{
  "hidden_size": 320,
  "num_attention_heads": 5,
  "intermediate_size": 832,
  "norm_place": "pre",
  "rope_fraction": 1.0,
  "tie_word_embeddings": false,
  "init_std_o": 0.0,
  "optimizer": "muon_variant",
  "learning_rate": 0.00669,
  "weight_decay": 0.052,
  "decay_shape": "linear",
  "z_loss": 0.0001
}
Each number is 128 + 24 x the weight over its row's rms, rounded and kept within 0 to 255. Layers, rows and columns count from 0. The size above them is the row's rms in percent of the matrix's.

# layer 19 MLP up, 832x320, rms 0.0743, rows 282-296, columns 160-319
size [ 97 101  98  88  98  91  91  97  99  90 108 100  97 100 102]
[[128  83 109 146 103 154 109 119 145 120 122 101 142 130 103 117 151 147 127 129 107 102 165 150 116 146 114 154  94  96 102 139 122 148 130 127 126  89 126  69 160 110 138 119 143 138 123 114 121  85 100 144 117  68 156 111 141 118 114 114 149 140 107 164 133 118 130 136 107  98 153  93 142 133 131 158 129 151 163 131 136 163 136 160 157  93 152 143 123 174 159 137 114 113  93 110 134 101 145  82  99 125 155  91 163 110 132 134 124  95 152 118 153  85 150 118 157 171 148 151  98 122 164 151 153 126 141 117 140 148 186 131 104 133 143 122 133 141 112 127 144 122 161 154 124 149 167  72 162  96 129 125 151 130 141 150  67 138  99 168]
 [167 179 145  79 129 103 129 148 119  77 132 131 155 138  85 121 117 122 121 127 144 123 159 158 134 148 127 134 131 171 108 109 139  93 118 116 123 149 152 146 154 155 124 148 119 166  53 121 122 125 111 158 107 118  92 136 136  89 127 142 146 153 132 175 139 121  98 111 119 105 153 113 125 146 117  82 135 159 175 113  67 145  98 133 104 170 165 117 144 109 137 115 107 134 170  68 144 186 155 110 155  98 108 133 136 170 105  84 122 111 125 150 122  90 139 153 130 143 122 122  96 129 120  98 121 118 130  80 127 127 171 140 136 130 133 162 122 111 196 148 125 155 113 141 106 109 142 141 108 116 166  96 158 119 156  90 160 109 143 119]
 [113 130 152 140 157 144 121 127 121 165 120 127 128  97 151 169 114 134 129 138 116 146 162  82  99 149 128 143 133 121 115 109 108 157 160 132 123 123  97 111 103 135  97  61 133 142 125 106 119 142 139 132 161 127 131 138  89 127 136 105 115 137 149 150 153 133 133 120 119 110 153 146 166 153 127 113 106 154 132 145 151  62  91 136 177 124 127 156 144 138 108 153 121 122 103 138 185 122  95 109 136  97  69 108 105 125 118 120 125 115 124 113  99 123 171 147 164 147 103 113 135 100 122 127 117 132 107 136 119 108 119 148 153 118 172 131 133 129 114  84 180 122 111 145 122 122 141 131 109 128 146 160 119 157 151 121 137 143 119 160]
 [147 117 211 142 134 124 132 176 134 139  99 131 145 117 130 140 121 129 120 133 153 123 102 108 112 180 144 113 122 145 145  81 131 144 126 134 166 125  99 113 160 138 148 113 105 103 114 100 131 142 158  88 140 155 142 116  91 120 135 102 141 159 113  71 138 144 108 103 139 122 170 149 123 148 136 153 139  92 111 173 116  95 113 108 129 111 146 136 107 161 145 119  89 112 130 166 153 133 155  86  87 172 152 122 107 137 119 116 247 176 125 101 101 127 134 115 142 122 120 157 133 154 140 133 126 135 134 115 139 165 133 114 127 129 142 117 185 130 133 153 132 137 135  96 150 137 128 132  86  79 114 152 142 133 111 137 152 118 136  83]
 [133 105 131  96 128 121 154  90 137 157  91 111 148 107 170 108 132  79 135 150 112 181 112 144 149 102 132 123 105  68 150 154  92 146 145 102  83 173 142 170 131 137 120 179 138 170 137 154 139 112 124 130 110 114 123 144 135 142 130 114 181 146 147  90 142 147 153 175 108 120 118 163 155 141 138 158 137 118 105 148 127 118 133 129  77 108 116 102 135 106 166  93 118 111 155 159 110 162 163 136 111 113 157  93  58 152 103 118 143 131 132 148  98 132  92 134  96 144  99 122 118 126 115 147 128 126  96 176 126 157 108 149 140 129 120 114 128 102 140 168 112 171 103 118 132 121 113 142 117 151 119 108 113 144 124 158 159 179 130 128]
 [ 93 127 141 131 161 116 100 137 125 124 175  86 109  93  70 132 114 123 133 143 100 140 120  89 130  94 149 123 178 149 122  87  86 177 167 129 159 132 178 115 140 172  76 110  91 117 138 130 128 144 132 163 153 128 135 107 120 110 125 105 165 131 134 103 131 125  94 107 104 136 132 147 106 142 117 130 123 118 172 127 122 139  93 117 146 126  99 139 149  88  99 143 133 127 123 150  91 140 164  82 174 127 167 121 123 103 149  97 146 116 124 131 123 143 129 167 150 144 144 151 124 169 180  98 115 145 109 160  94 145 106 169 171 109 159 118 134 150 114 138  53  99 115 165 156 120 141 176 132 180 155 121 136 147  93 138 138  91 140 113]
 [118 128 108 120 140 130 129 120 127 115  55 123 129 163 133 120 120 109 140  95 125 164 136 166 114 108 139 132 104 132 154 140 146 109 118 132 107  75  80 138 101 162 144 105 108  94  92  98 131  87 102 121 128  85 143 119 111 111 171 121 108 161  81 134  76 132 124 115 149 106  65 136 143 178 145 149 107  97 130 150  85 139  96 141  82 143 110 125 122 103 128 123 133 114 128 153  99 138 125  93 112 131 116 143 129  97 104 143 126 124 149 106 119 183 132 140 157 131 131 126  93  77 134  91 153 177 106 144 151 105  95 134 131 108 110 173 152 116 135 131 172 138 122 150 139 153 131 133 173 169 142 161 131 101 131 135 116 170 109 162]
 [129  81  51 138 138 168 119 106 114 126 140 156  93  76 152 176 118 141 114 118 136 141 150 122 144  88  71 143 135 101 145 110 174 139 102 168 113 117 128 142 120  94 118 139 118 128 110 157 134 125 114 130 100 181 104 107 120 150 134 134 119 140 127 177 146 105 108 139 124 132 169 122 133 116 122 162 128 142 127 131 135 145 169 134 140 159 124 114 144 158  79 110  99 139 133  95 129 138 126 157 112 110 114 118 152 111 124  99 169  94  97 127  92 137 110 109 112 165 127 172  92  79 100 151 127 111 126 105 121 150 104 131 151 103  82 137 118 165 103 130 122 109 135 134 136 142 132 120 107 131 157 133 129 133 103  71 175 147  70 115]
 [148 154 116 114 135 124 123 122 122 115 116 135 132 119 136 151 135 134 136 156 135 158 156 200 133 134 106 164 106  99 150 125  81 127  75 154 121 167 139 136 162 137 132 149  91  88 105 133 133 176 139 127 137 114 101 112 139  67  71 127 133 123 146 130 120 114  83 129  88 129 175 159 169 194 145 124 120 117 118 140  99 118 141 117 100 114 125 125 159  92  85  80 160 138 143 159 155 120 149 162 139 135 166 125 163 122  90 136 127 139 140  90 112  77 122 167 142 107 139 104 155  71 146 142 136 126 117 161 143  96 144 121 143  99 125 171 105 120 127 134 100 133 116 157 162 149 131 103 145 161 139 167 132 116 148 112 138 154 143  93]
 [149 127 137 108 121 113 108 153 123 128  87 127 110 118 169 141 146 112 103 146 131 130 110 109 157 113 145 123 116 152 134 116 166 134 132  94  97 104 161 130 168 117 137 138 122 126 150 107 144 128 137 105 149 133 159 167 132 119 152 106 117 131  63 125 142  89 123 124 150 161 116 132 166 138  92 153 147 142 131 181 102 120 123 142 144  73 141 133 117 133  93 133 146 107 140 169 115 131  92  77 131 145 111 134 115 135 166 107 111 153 143 127 135 119 159 130 108 101 104 125 148 130 120 116 121 137 114 121  94 113 128  86 102 160 133 137 115 138 168 119 126 142 115 135 158 120 102 159  93 132  91  99 153 149 120  86 179 115 113 128]
 [113  84 112  86 118 131 118  91 131  77 140 116 122 118 120  90  97 140 111 170 113 105  82 132 131 123 109 120  84 125 134 101 108 117 140 144 145 183 158 185 135 153 124 110 136 165 158 140 121 155  89 147 123 137 143 132 178 146 126 108  73 124 111 167 113 134 150 114 121 128 160 118 143 113 109 125 122 122 156 125 119 132 135 160 177 107 175 140 111  77 147 121 154 160 110 119 100 130 152 117 115  74 153 135 164  81 152  70 133 122 127  91 137 131 125 128 144 151 110 141 140 120 101 146 138 148 168 140 117 120 169 148  98 111 128 199 169 135 167 167 111 189 106 167 139 100 108 164  85 152  73 112 129 148 108 130 145 104 135 133]
 [150 140 127 130 133 111 153 127 165  86 137  99 135 140 108 128 141 116 111 156  94 159 161 149 159 136 136 114 110 111 135 144 136 134 153  86  89  91 103 120 131 115 150 149 140 128 128 145 156 132 164 105  79 112 133 147 143 132 124 114 152 111 110 164  96 138  88 169 148 100 155 128 126 101  70 111 134 124 115 106  68 114 115 142 133 132 146 135 145 161  93  96 101 129 114 127 157 128 108 136 134 122 194 138 110 118 100 103 112 133 178 117 104 105 107 137 153 104 174 122 112  93 151 128  97  94 151 143 129 155 136 128 134 144 131 120 121 120  68 119 146 131  69 167  82 118 137 104 103 169 130 139 131 122 115 144 137  97 169 106]
 [153 131  96 152 129  91  97  82 126 133 107 135 166 155 139 108 144 180 134 144 192 114 114 131 137 157 115  98 165 154  96 121 142 117 121  78 132  73 147 170 163 158 128 109  57 133 108 153 142 121 124 110 125 125 176 116  89 125 142 127 137  85  83 156 116 165 162 135 139 135 128 141 135 144 123 128 109 135 136 191 113 115 179 132 111 180 132  77 113  96 111 112 114 121 133 118 116 101 134 103 128  94 117 111 120 151 136 141 115 129  86 139 145 145 166 127 135 144 130 144  95 114 133 125 114 117 131 169 108 141 162 131 152 101 132 119 143  90 135 126  86 112 121  88 136 147 138 162 137 101 107 123  96 157 157 105 168 128  94 156]
 [142 143 121 114 162 171 108 154 144 142 118 118 140 109 127 133 140 122  99 113 138  90  84 119 109 132 104 146 114 104 103 175 108 131 107 165 130 137 124 170 102 146 150  99 108 133 128 125 118 186 135 188 133 130 129 111 129 159 145 154 116 137 128 169 124 136 125 101 153 150 129 130 125 155 113 151  75 157 114 134 109 124 124 145 103 124 146 105 125 105  71 132 146 178 114  94  71 129 100 170 148 124 117 120 177 137 140 154 136 120 148 134 117 102 105 129 150 109 102  77 111 132 164 115 122 116 133 163 131 113 125 142  71 117 115 175 132 143 126 116 133 151 108 115 147 138 169 143 137 168 128 138 111 128 127 116 104 122 120 136]
 [ 93 105 114 191 122 135 101  98 162 111 132 112  88 139 111 135 152 153 116 122 125 157 135 104 135 118 149 149 125 159 107 142  81 170 143 104 120 149 117 109 171 139 121 150 143 115  91 113 101 153 141 132 147 132 155 174 133 123 119 101  78 127 140 130 149 136 112 106 134 121 151 135  92  84 154 171 148 119 169 112 119 177 123  91 102 124  94 134  87 150 137 117  98 124 148 120 101 129  67 110 132 118 117 129 153 145 148 139 108 152 134 130 150 152 140  98 157 149 161 133 127 117  95 127 125 113 188 133 132 133 135 160 195  85  56 144 117 120 146 126 148 144 113 112 109 128 157 134 125 111  94 115 120 131 122  92  93 165 126 151]]
# layer 19 MLP down (transposed), 832x320, rms 0.0434, rows 282-295, columns 160-319
size [ 97  99 102  94 101  97  91 104 102  94 105 100  97 101]
[[101 134 151 142  94 144 105 140 108  93 126 142 136 104 182 143 114 122 149 144 155 139 129 121 121 117 128 100 141 144 134 155 160 120 132 104 100 196  99  85 128 117 162 114 147 134 140 129 135  82 171 141 126 130  87  86  96  71 143 135 146 109 135  91 114 123 108  83 106 124 138 132 154 100 144 107 152 136 141 112  63 110 140 113 107 154  98 118  93  98 108 110 121 147 180 166 144 170  90 174  72 154 110 151 108  90 128  93 104 126 123 178 167 158 140 123 146 128 114 125 146 126 130 113  79 104 121  86 156 138 125 137 131 118 123 130 110 153 142 124 132 123 128 138 103 160 121 140 114 113 130 112 148 166 118 101 161  90 134  91]
 [152 179 132 127 149 151 136 126 129 114 110 131 116 155 115 107 116  68 107  72 170 183 136 120 136 153 131 148 151 141 132  95 113 161 167 131 130 126 140 131 182 169 144 125 169 129 131 137 148 135 125 124 130 111 106 136 125 135 139 146 174 162 113 126 111 164 138 136 152 138 130  94 105 128 108 106  92 141 107 129 158 120 106 130 122 111 154  84 126 107 170 123 134 139  82 112 126  89 140 166 124 117 133 139 138 153 137 143 110 134 122 143 153  77 125 112 139 145 106 139 103 157 116  99 131 114  98 123  96 138 123 127 107 111  70  96 158 146 122 163 138 112 118 137 118 159 136 108 154 164  99  99 135 138 109 135 173 151 128 128]
 [143 125  92 180 137 103  90 122 119  96 107 111  64 144 124  68 115 146 178 130 108 161 142 141 108 105 137 118 143 149 158 131 134 101 117 125 162  91 130 150 107 122 142 166 137 155 103 124 140  92 120 138  90 103 140 107 160  93 127 121 122 127 136 168 120 132 101 123 154 120 103  95 133 122  98  62 130 149 132 129  74 119 159 130 107 170 101 101 123 111 139 111 138 122 145 112 127 108 115 109 126 151 130 142 126 141 120 138  90 110 149 144 112 125 111 109 110  94 108 116 136 175 121 115 128 140 119  95 109 122 161 100 117 146 139 133 163 118 124 109 164 179 150 112 150 151 126 120  74 141 124 188 130 132 101 112 145 146 150 121]
 [134 112 108 164 163 130  94  88  90  99 130 119 126 119 147 143 147 150 177 140 122 146 149 141  78 109 110 154  85 174 145 142 121 111 124 160  93 159 119 113 123 155 127 124 138 147 122 132 159 132 111 142  82 106 147 128 152 142 109 131 142  92 153 146 122 103 135 173 137 171 112 125 132 117 134 120  92 171 137  81 179 161  95 148  92 122 122 131 147 108 100 116 158 138 128 139 148  97 128 171 145  88 141  79 132 128 116 163 107 117 139 122 108 157 144 133 121 114 126  91 139 136 132 142 141 143 131 131 122 133 144 129 106 131 143 119  88 134 101 106 133  84 101 172 132 105 185 165 115 111 134 103  96 103 105 135 122 152 100 160]
 [119 141 152 130 130 148 148 184 103  90 109 132 116 106 138  96 185 139  89 125 164 116 137 109 160 118  93 125 161 145 146 137 110 109 165 164 161 146 103 106 122  80 142 101 150 143 118 104 136 100 160 116 136  93 124 142 155 136 105 116 124 111 135 138  90 111 136 154 178 142 141 113 121 154 108 174 119  93 117 108  94 124  93 140 121 127 147 134 143 130 140 140  80 124 106 105  99 167 143 122 126 154 128 143 153 153 124 152 124 130  81 125 124 126 105 141 126 145 156 142 114 115 127 120 131 124 145 114 105 155 128 132 125 133 113 103 169 142 103 128  93 105 118 144 126 128 128 105 126  92 123 142 143 194 169 122 120  90 189 139]
 [120 136 137 119 125 156 105 118 124 121 161 130 138 144 124 119 125 132 148 124 121 130 133 105 149 145 128 172 156 121 147 128 161 145  95 133 100 133  96 150 132  90 135  83 113 115 128 140 126 133 139 127 130 112 186 102 140 103 146  99 122 142 143 116 109 118 156 119 131 122 115 109 134 103 105 110 149 134 133 127 164 119 104 127 130 107 119 136  97 104 138 126 151 102 140 125 120 125 135 140  99 183 115 117 165 123 156 159  63  82  95 122 125 140 145 133 118 131 123 118 135 121 178 171 145 114 106 109 141 130 127 144  84 184 138 159 163  68 136 105 137 146 124 114 126  69 122 115 143 141 133 119 143  78 134 160 116 158 187 141]
 [134 140 103 105 146 137  86  98 140 168 134 141 133 150  99 131 105 107 114 127 109 133 138 123  90 120 145  88  98 122 146 114 163 157 124 178 123 166 163 106 197 102 123 115 152 139 143 151 123  94  91 127 155  95 129 165 144 146 121 121  93 131 150 127 140 138 104 117 124 135 117  85 167 119  91 114 122 126 140  92 129  83 135 143 131 153 142 111 108 148 119 172 125 128 102 118 108  81  80 117 140 132 113  85 100 103 161 110 121 104 104 118 102 122  86  76 133 121 139 133 101 137 144 123 121 134 113 122 124 112 121 171  97 118 125 115 108 138 140 150 154 154 138 132  79 103 161  93 137 119 133 159 112 133 156 138 159 111 147 128]
 [ 75 114 125 140  91 121 153 123 121 114  88 135 120 111 153 116 122 146 105 140 127 111 139 108 141 123 120 114 141 121 110 125 103 159 130 136 131 106 163 139 117 124 170 125  93 103 129 136 147 133 108  74 147 131 187 152 107 160 137 158 140 162 182  91  87 107 132  99  99 133  63 163 138 179 132 170 148  94 115 143  96 144  99 170 143 114 129 136  53 172 119 124 129 144 104 134 130  87 119 112  99 126 147 144 115 133 110 120 142 134  93 154 124 166 127 127 115 137  99 174 141 150  89 143 121 176 148 139 137 114  91 116 140 115 108 160 156  83 156 121 136 107 154 134 120 104 188 140 120 150 123 192 146 136  76 145 143 105 135 127]
 [135 177 115 120 132 137 101 111  98 135 125 143 127  99  97 122 147 126 110 146  96 143 111 165 134 165  88 133 106 105 164 154 139 132 131 161 130 141 138  91 101 148  98 162 143 128 180  95 128 133 122 136 147 137 114  64 126 133  90 151  96 173 159 140 101  66 107 157  88 146 119 150 109 132 173 117  89 125 149 126 111 126 124 117 110 128 183  88 173 110 107 105 151 189 107 130 138 113 117 141 117 116 144 114 125 118 101 121 102 121 158 115 107 146 105 132 127 122 142 171 150 135  97 149 127 128 138 161  71 139  86 158 176 137 142 118 118 113 124 150 149 110 114 112 128 108 135 133 118 121 127 159 121 115 112 139 187 155 145  99]
 [164 114 144 100 125 111 141 105 109 144 162 134 119  99 135 123 122 131 128 130 145 107 125 121 158 113 120 164 141 143 138 130 116 117 146 141 158 119 104 126 127 151 126  91 146 111 133 135 127 141 137 129 125 123 180 151 137 125 143 108 120 121 106 130 114 133 116 117 110 123 133 138 137 101 115 108 116 138 146 119 119 130 144 145 127 173 154 107 139 100 153 135 124 108  89 120 122  76 150 130 166 174 127 134 145 115 133 188 130 133 162 136  84 140  98 158 126 145 150 109 138 140 152  96 147 131 147 115 148 116 108 145 110 103 135  93 139 137 105 173 118  98 135 126 116 109 176 176 135 117 129 170 149  99 145 161 102 116 120 120]
 [148 116 152 151 114 119 150 108 138 105 123 129 117 106  96 151 117 114 109 100 127 155 116 123 113  85 183 108 128 132 192 164  96 139 128 105 108 107 135 115 171 155 137 101  99 154 119 133 156 134 128 165 173 117 106  76 141 144 144  63 131 131 126 101 105 159 128 131 159 184 168 123 145 162 120 162 169 107 112 140 140 142 123 116 120 124 119 131 149 144 119 120 126 139 108 109 135 106 120 112  97 103  80 137 138 135 121 105 108 150 138 123 135 141  92 102  90  81 116  97 115 142 136 149 136 122 110 137 150 148 140 135 133 124 102 150 159 103 116 120 134 124 136 114 111 152  90 117 136 141 104 157 123 155 124 136  83 113 141 139]
 [138 143 155 131  93  90  83 130 136 176 146 135 141 155  87  92 120 121  99 139 107 118 147  77 154 111 143  95 130 117 150 130 140 140  95 130 153 116 148 175 146  98 188 147 119 123 137  99 162 103 119  96  86 105 151 101 121 121 150 143 116 126 127 158 108 134 138  96 128 159 111 130 157 101 113 100 104 118  94 111  76 133 120  63 148 154 146 118 100 135 146 116 201  85 123 101 117 170 112 128 120 120 141 108 122 164 147 108 145 115 127 156  99 150 135 146 116 135 152 118 142 174 142 159 110  99 102 124 131 158 154 115 128 156 136  94 124 167 136 145 107 109  93 120 113 130  94 131 140 109  82 132  96 105 112 143 113 128 106 124]
 [119 107 153 114 103 141 121  79 101 170 126 132 142 117 110 134 109 118 164 120 146 135 131 123 131 148 134 115 155 147 136  99 116 148 123 120 158 107 122 149 107 127 130  98  74  61 105 115 127 126 141 150 145 121 106 163  97 166 126 121 124 111 145 150 107 136 139 117 144 176 107 108  99 174 137 141 105 134 102 148 103 146 118 125 155 145 131  69 135  99 134 135  98 102 138  99 142 142 137 116 100 164 182 125 114  92  97 139 154 159 120 164 157 106 140 119 111 134 128 104  94 125 156 151 121 140 108 111 120 135  92 136 115 151 153 152 126 120 139 146 121 115 118 147 106  94 115 108 170 145 103 144 176 113 145 194 113 136 108 109]
 [184 113 121 130 120 108 102  99 102  73 125 151  92 135 113  95 133 103 127 146 113 140 135  95 135 134 113 124 136  78 140 156 110 134 163 159  93 127 169 126 120 142 142  90 167  96 136 101 101 126 133 109 124 123  91 109 102 124 133 185 110 104 158 118 170 121 129 133  76 128 130 116 149 120 111 107 137 160 122 156 115 143 193 129 140 131  93  66 126 156 175 133 136 159 124 119  93 118 126  89 160  81 196 149 117 124 105 138 106  96 114 153 136 159 130 116  96  86 136  88 125 121 137 129 122 127  73  93 124 149 107 106 118 141 128 121 143 191 179 116 106 132 148 111 131  95 138 122 130 130  96 145 110  87 140 148 106 122 106 151]]
# layer 19 MLP gate, 832x320, rms 0.0691, rows 283-296, columns 160-319
size [ 99  99  92  99  94  95  97 108  94 102  98 102 103  96]
[[105 139 138 125 144 152 179 166 128 139 131 129 174 158 135 154 121 137 146 198 125 108 159 117 134 129  93  99 129 109 119 175  83 137 145 122 109  97 106 203 151 130 137 117 107 126 106 132 146 123 117 131 127 113 126 118 103 154 181 115 145 167  86 125 155 144 131 157 168 148 112 128 127 106 143  82  95  99 119 156 129 134 123 127 130 134 151 109 104 129  92 149 105 114 137 114 161 164 143 117 160 180 167 151 146 122 105 119 122 120 116 128 143 108  74 117 128 124 124 147 213 151 158  99 121 153 137 128 132 162 108  99 109 180 155 111 121 131 110 124 137 138 115 122 121 134 148 119 119 105 119 163 180 116 123 124 154 125 111 129]
 [128 174 118 130 148 157  89  61 159 107 100 125 153 106 126 143  98 164 142 131 154 139 169 104 160 168 138 123 158 132 136  92 149 126 153 157 115  81 160 154 101 120 102 105 125 140 104 101 114 144 112 168 120 137 149 136 109 118 121 114 135 147 123 128 124 124 115  87 133 137 164 115 117 143 110 121 128 167 134 146  99 110  67 147 150 108 176 150 107 129 141 138 133 163 127 112 140 137 149 119 166 134  66 104 103 117  85 114 116 121 129 138 105 152 160 173 158 161 124 107  95 122 124 101 124 102  98 148 100  99 115 161 132 153  88 104  89 134 139 114 111 130 167 136  78 130  94 162 100 152 130 132 139 114 102 132 100 155 149 128]
 [125 136 131 128 148 160 156 143 160 116 106 168 142  83 111 119 131 120 108 125 142 150 116 126 121 139 129 110 118 128 176 130 113 119 116  97 161 129  83 137 124 110 133 121 117  97 143 118  94 117  99 105 161 158 140 144 129  99 132  98 146 142 143 128 109 128  98  98 137 132 104 122 139  90 120 144 158  85 132 153 140  96 141  75 121 153 141 100 141 119 152 136 136 129 109  55 163 122 126 157 124 142 129 186  99 114  93 126 129 142 162 152 165 128 124 123 138 125 136 128 160 163 102 134  64 123 108 151 166 147  99 123 179 102 117 165 135 155 159 113 125 151 152 144 167  98  75 125 126 109 157 131 164  94  75 124 134 140 130 140]
 [114 145 110 138 164 111 146 113 135 162 137 123 127 129 108  86 150 134 129  96 108 145 101 126 132 151 156 136 149 123 176 136  87 130 126 107  91 153 151 150 112 108  76 152 152 130 141 150 126 151 116 119 146 163 196 175 151 134 123 111 136 141 118 121 139 141 134 137 109 146 132 117 122 122 110  76 117 150  98 130 114 101 134 115 115 127 151 110 123 114 158  95 133 114 115 161 137 142 113 116  93 167 109  93  81 145 136 132 131 134 135 120 125 101  80  85 147 107 127 130 146 157 130 114 148 110  77  81 164 153 159 126 162 137 183  96 134 171 154 115  86 153 102 110 161  90  99 116 122 134 167 123 132 104 107 149 109 104 133 107]
 [177 130 154  96 149 111 124 142 144 104 153 159  86 125 140 133 111 125 131 121 162 104 132  57 149 127 113 136 127 143 138 140 180 148 133 160 198 136 168 169 147 152 158  95 147  82 169 110 107 123  94 125 154 109 143 142 123  98 124 136 112 134 112  54 108  85 142 154 134 115 101 122 148 126 129 146 113 108 100 119 128 184  80 198  89 144 139 126 116 105 120 137 111 116 115 108 149 121 146 138 109 104 141 146 120 148 147 168  95  91 145  87 104 165 120 152 125 144 153 148 185 118 113 144 113 134 130 147  67 125 140 113 169 138 163 143 122 135 144  88 135 162  99 159 114 138 117 135 123 161 144 142 151  94 121 117  84 133 132 129]
 [112 113 151 141 135 112 129 146 168  97 152 130 113 192  81 136 150 112  89 110 101 114 133  77 143 121 106 160  99 129 131  85 124 151 103 128 157 103 112 116 140 133 171 148 144 110 151  92  98 146 169 180 129 130 155  96 145  80 126 103 118 170 151  91 151 120  87 132 142  79 106 123 147 126 113 125  97  93 134 144 109 133 101 106  97 151 122  95 154 182 140 127 133 119 159 161 138  97 107 111 162  95 129 113 141  79  77 125 159 135 117 123 130 104 129 102 111 112 143 128 158 166 157 115 104 142 122 140 107 120 144 166 113 121 118 120 179  94 127 136 153 137 138 166 156 100 106 153 134 129 100 140 148 124 145 101 134 134 108 146]
 [121 127 105 157 145  96 164 109 138 122 144 160 124 116 123 109 127  92 121 155 126 112 160 122  95 124  95 149 142 106 126  95 124 144 136 119  98  95 132 151  82 121 117 142 125 103 107 145 175 127 149 166 129 162 118 118  77 136 151 122  87 140 158 163 130 108 126 155 126 155 105  98 112 134 111 162 134 138 107 147 158 111 153 129 122 149 154 145 124 145 160 166  90 113 141 148  65 150 104 143 125 116 103 112 117 153 119 140 152 117 154 133 114 109 142 104 131 145 180 162 146  70 137 166 134  74 142  79 106 106 118 115 135 110 114 125 132 148 126 160 135  89 126 140 106  96 116 114 118 120  78 176 129 142  96 104 129 126 142 116]
 [156 151 135 123  96 138 122 124 100 113 183 141 105 131 157 134 121 131 154 135 159  96 108 142 149 106 104 133 124 118 136  64  95 155 100 161 123 155 144 149 138 172 134 127 137 108 127 142 124 216  80 151 125  93  88 116 121  87 124 158  86 112 138 126 109  37 122 132 107 158 178 151 141 145 148 138 141 143 115 128  94 144 170  93  95 133  84 115 125  93 116 132 109 121 104 132 132 115 160 162 125  84 132 167  90  85 119 134 111 169 135  86 159 121 116 128 154 135 139 147 135 147 128 111 143  92 115 114 100 160 158 100 127 126  87 171  92  94 107  96 185 110 115 143 150 146  98 114 117 128  96 147  99  99 141 109 138 101 128 127]
 [123  91 122 120 127 141 134 112 117 156 132 165 105 108 158 138 129 150 114 128 144 136 106 112 159 144 135 122 151 138 159  94 117 127 157 146 140 158 111 121 111 138 102 149 128 114 146 117 125 137  87 159 182 114 108 154 136 138 123 109  91 118 114 128 158 119 108 129 155 171 120 131 172 106  86  99 122 117 172 121 130  99 141 150 168 135 136 118 122 105 156 158 132  81  86  86 107 140 125 114 171 139  49 112 141 108 134 173 104 182 109 116 107 122 126 140 118 102 151 179 130 150 175 139 161 100  98 135 124 133 126 117 117 137 157 132 128 120 119 110  89 137 142 138 138 103 181 170 133 100 142 128 138 101 125 115 156  75 123  97]
 [140 109 108 137 141 147 123 118 123 141 152 153 123 149 107 125 182 118  96 106 151  95 165 127 114 141 147 112 112 147 125 135 148 134 137 123 157 159 137 141 112 116 144 115 152 101 108 117 117 146  83  95 132 145 103 160 125 148  83 139 148 126 149 113 118 154 122 103 127 107 104 114 141 150  94 170 104 156 131 133 103 126 129 129  88 120 132 168 144 162 120 146  92 138  98 104  90 130 131 155 127 127 189  84 127 195 164 143 134 115  95 126 148 159 147 161 102 100 128 162 111 149 103 133 134 126 107 132 143 146 106 126  86 134 113 116 144  90 116 139  98 164  93 116 118 192 131 105 127 138  68 116 160 133 109 181 144 123 100 122]
 [106 125 127 102 168 103  95 112 121 127 134  87 150 156  94 165 132 139 151 143 123 147 117 125 127 145  95 103 163 119 142 147  64 142 121 154 138 167 155 157  95 127  96 117 127  94 145 131 129 135 132 127  89 146  90 149 158 140 136 135 108 134 120 112 142 132 135 118 160 114 138 151 148 106 144  90 126 119 184 158 103  90 133 167  91 145 148 116 121 114 117 139 122 101 138 104  88 121  93 127  98 142 124 162 104 122 177 131 135 161  91 106 161 167 175  92 112 103 129 104 102 129 117 120 113 145 118 104 110 112 153 124 129 136  98 125 110 116 119 145 106 147 194 125 103 116 140 190 115 137 107  98 125 134 179 133 137 143  85  83]
 [126 150 106 103 138 122 112 118  87  72 110 165 170 129 126 148 151 131 170 113  88 104 130 121 114 157 129 124 138 109  91 122  95 181 106 135 132 125 161  96 114 102 137 124 111 108  90 142 173 181 130 100 106 115 120 129 113 145 109  93 136 128 102 113  96 140 108 147 112 149 178 138  67  99  82 126 142  99 103 140 176 115 103 160 154  97 128 131  84 139 155 165 106  96 137 150 122 132 113 102 110  75 130 110 136 138 148 170 145 152 115 100 143 165 128 157 148 136 111 133 130 144 154 126 160 121 115 106 104 123 188 118 122 132 103 159  95 166 138 136 120 119 128 133 113 116 122 143 137 116 111 120  98 119 171 143 154 117 112 117]
 [134 122 141  98 114 141 137 114 172 151 102 127 143 181 139 180 120 167 115 107 160 123 120  70 139 132 143 134 149 135 171 154 126 166 144 119 182 160  82 151 122 113 130 156 107 138 148 133 146 130 117 119 126 111 111  70 136 126 109 102 132  97 116 150 114  88 136 164 125 146 110 112 117 138  89 119 148 137 146 158 144 109 124 117 136  78 162 124 146 133 107 147 117 164  85 133 126 122  87 124 114 120 145 120 101 117 140 127 139 147 134 104 130 113 172 150 117 155 179 141 109 129 116  92 148 129 114 126 175 115 147 122 143 158  89 132 123 167 108 166 119 126 137  81 185 156  92 121 135 143 126  78 136 126 105 120 109 143 116 108]
 [ 93 137  97 145  88 123 121 139 164 119  83 127 120  72 183  86 155 165 109 112 138 145 127 155 120 139 128 151 140 108 152  92 112 129  93 140 134 145 171 167 140 126 125 129 131 127 105  76 106 116 141 128 118 129 141 155 133 121  78 123 107 130 104 161 185 108 121 117 106 134 183 116 124 110 133 136 110 148 152 149 144 152 144 174 142 130 137  87  45 121 104 146 163 145 112 125  91 144 149 153 141 157 121 150 147 149  96 125 144 117 127 111  88 159 122 133  94 107 142 121 146 154 122 140 146 158 156 154 120  93 129 139  87 124 114 160  99 114 180 138  91 172 165 162 124 132 148 139 149 141 144 115 116 128 138 121 119 149 132  99]]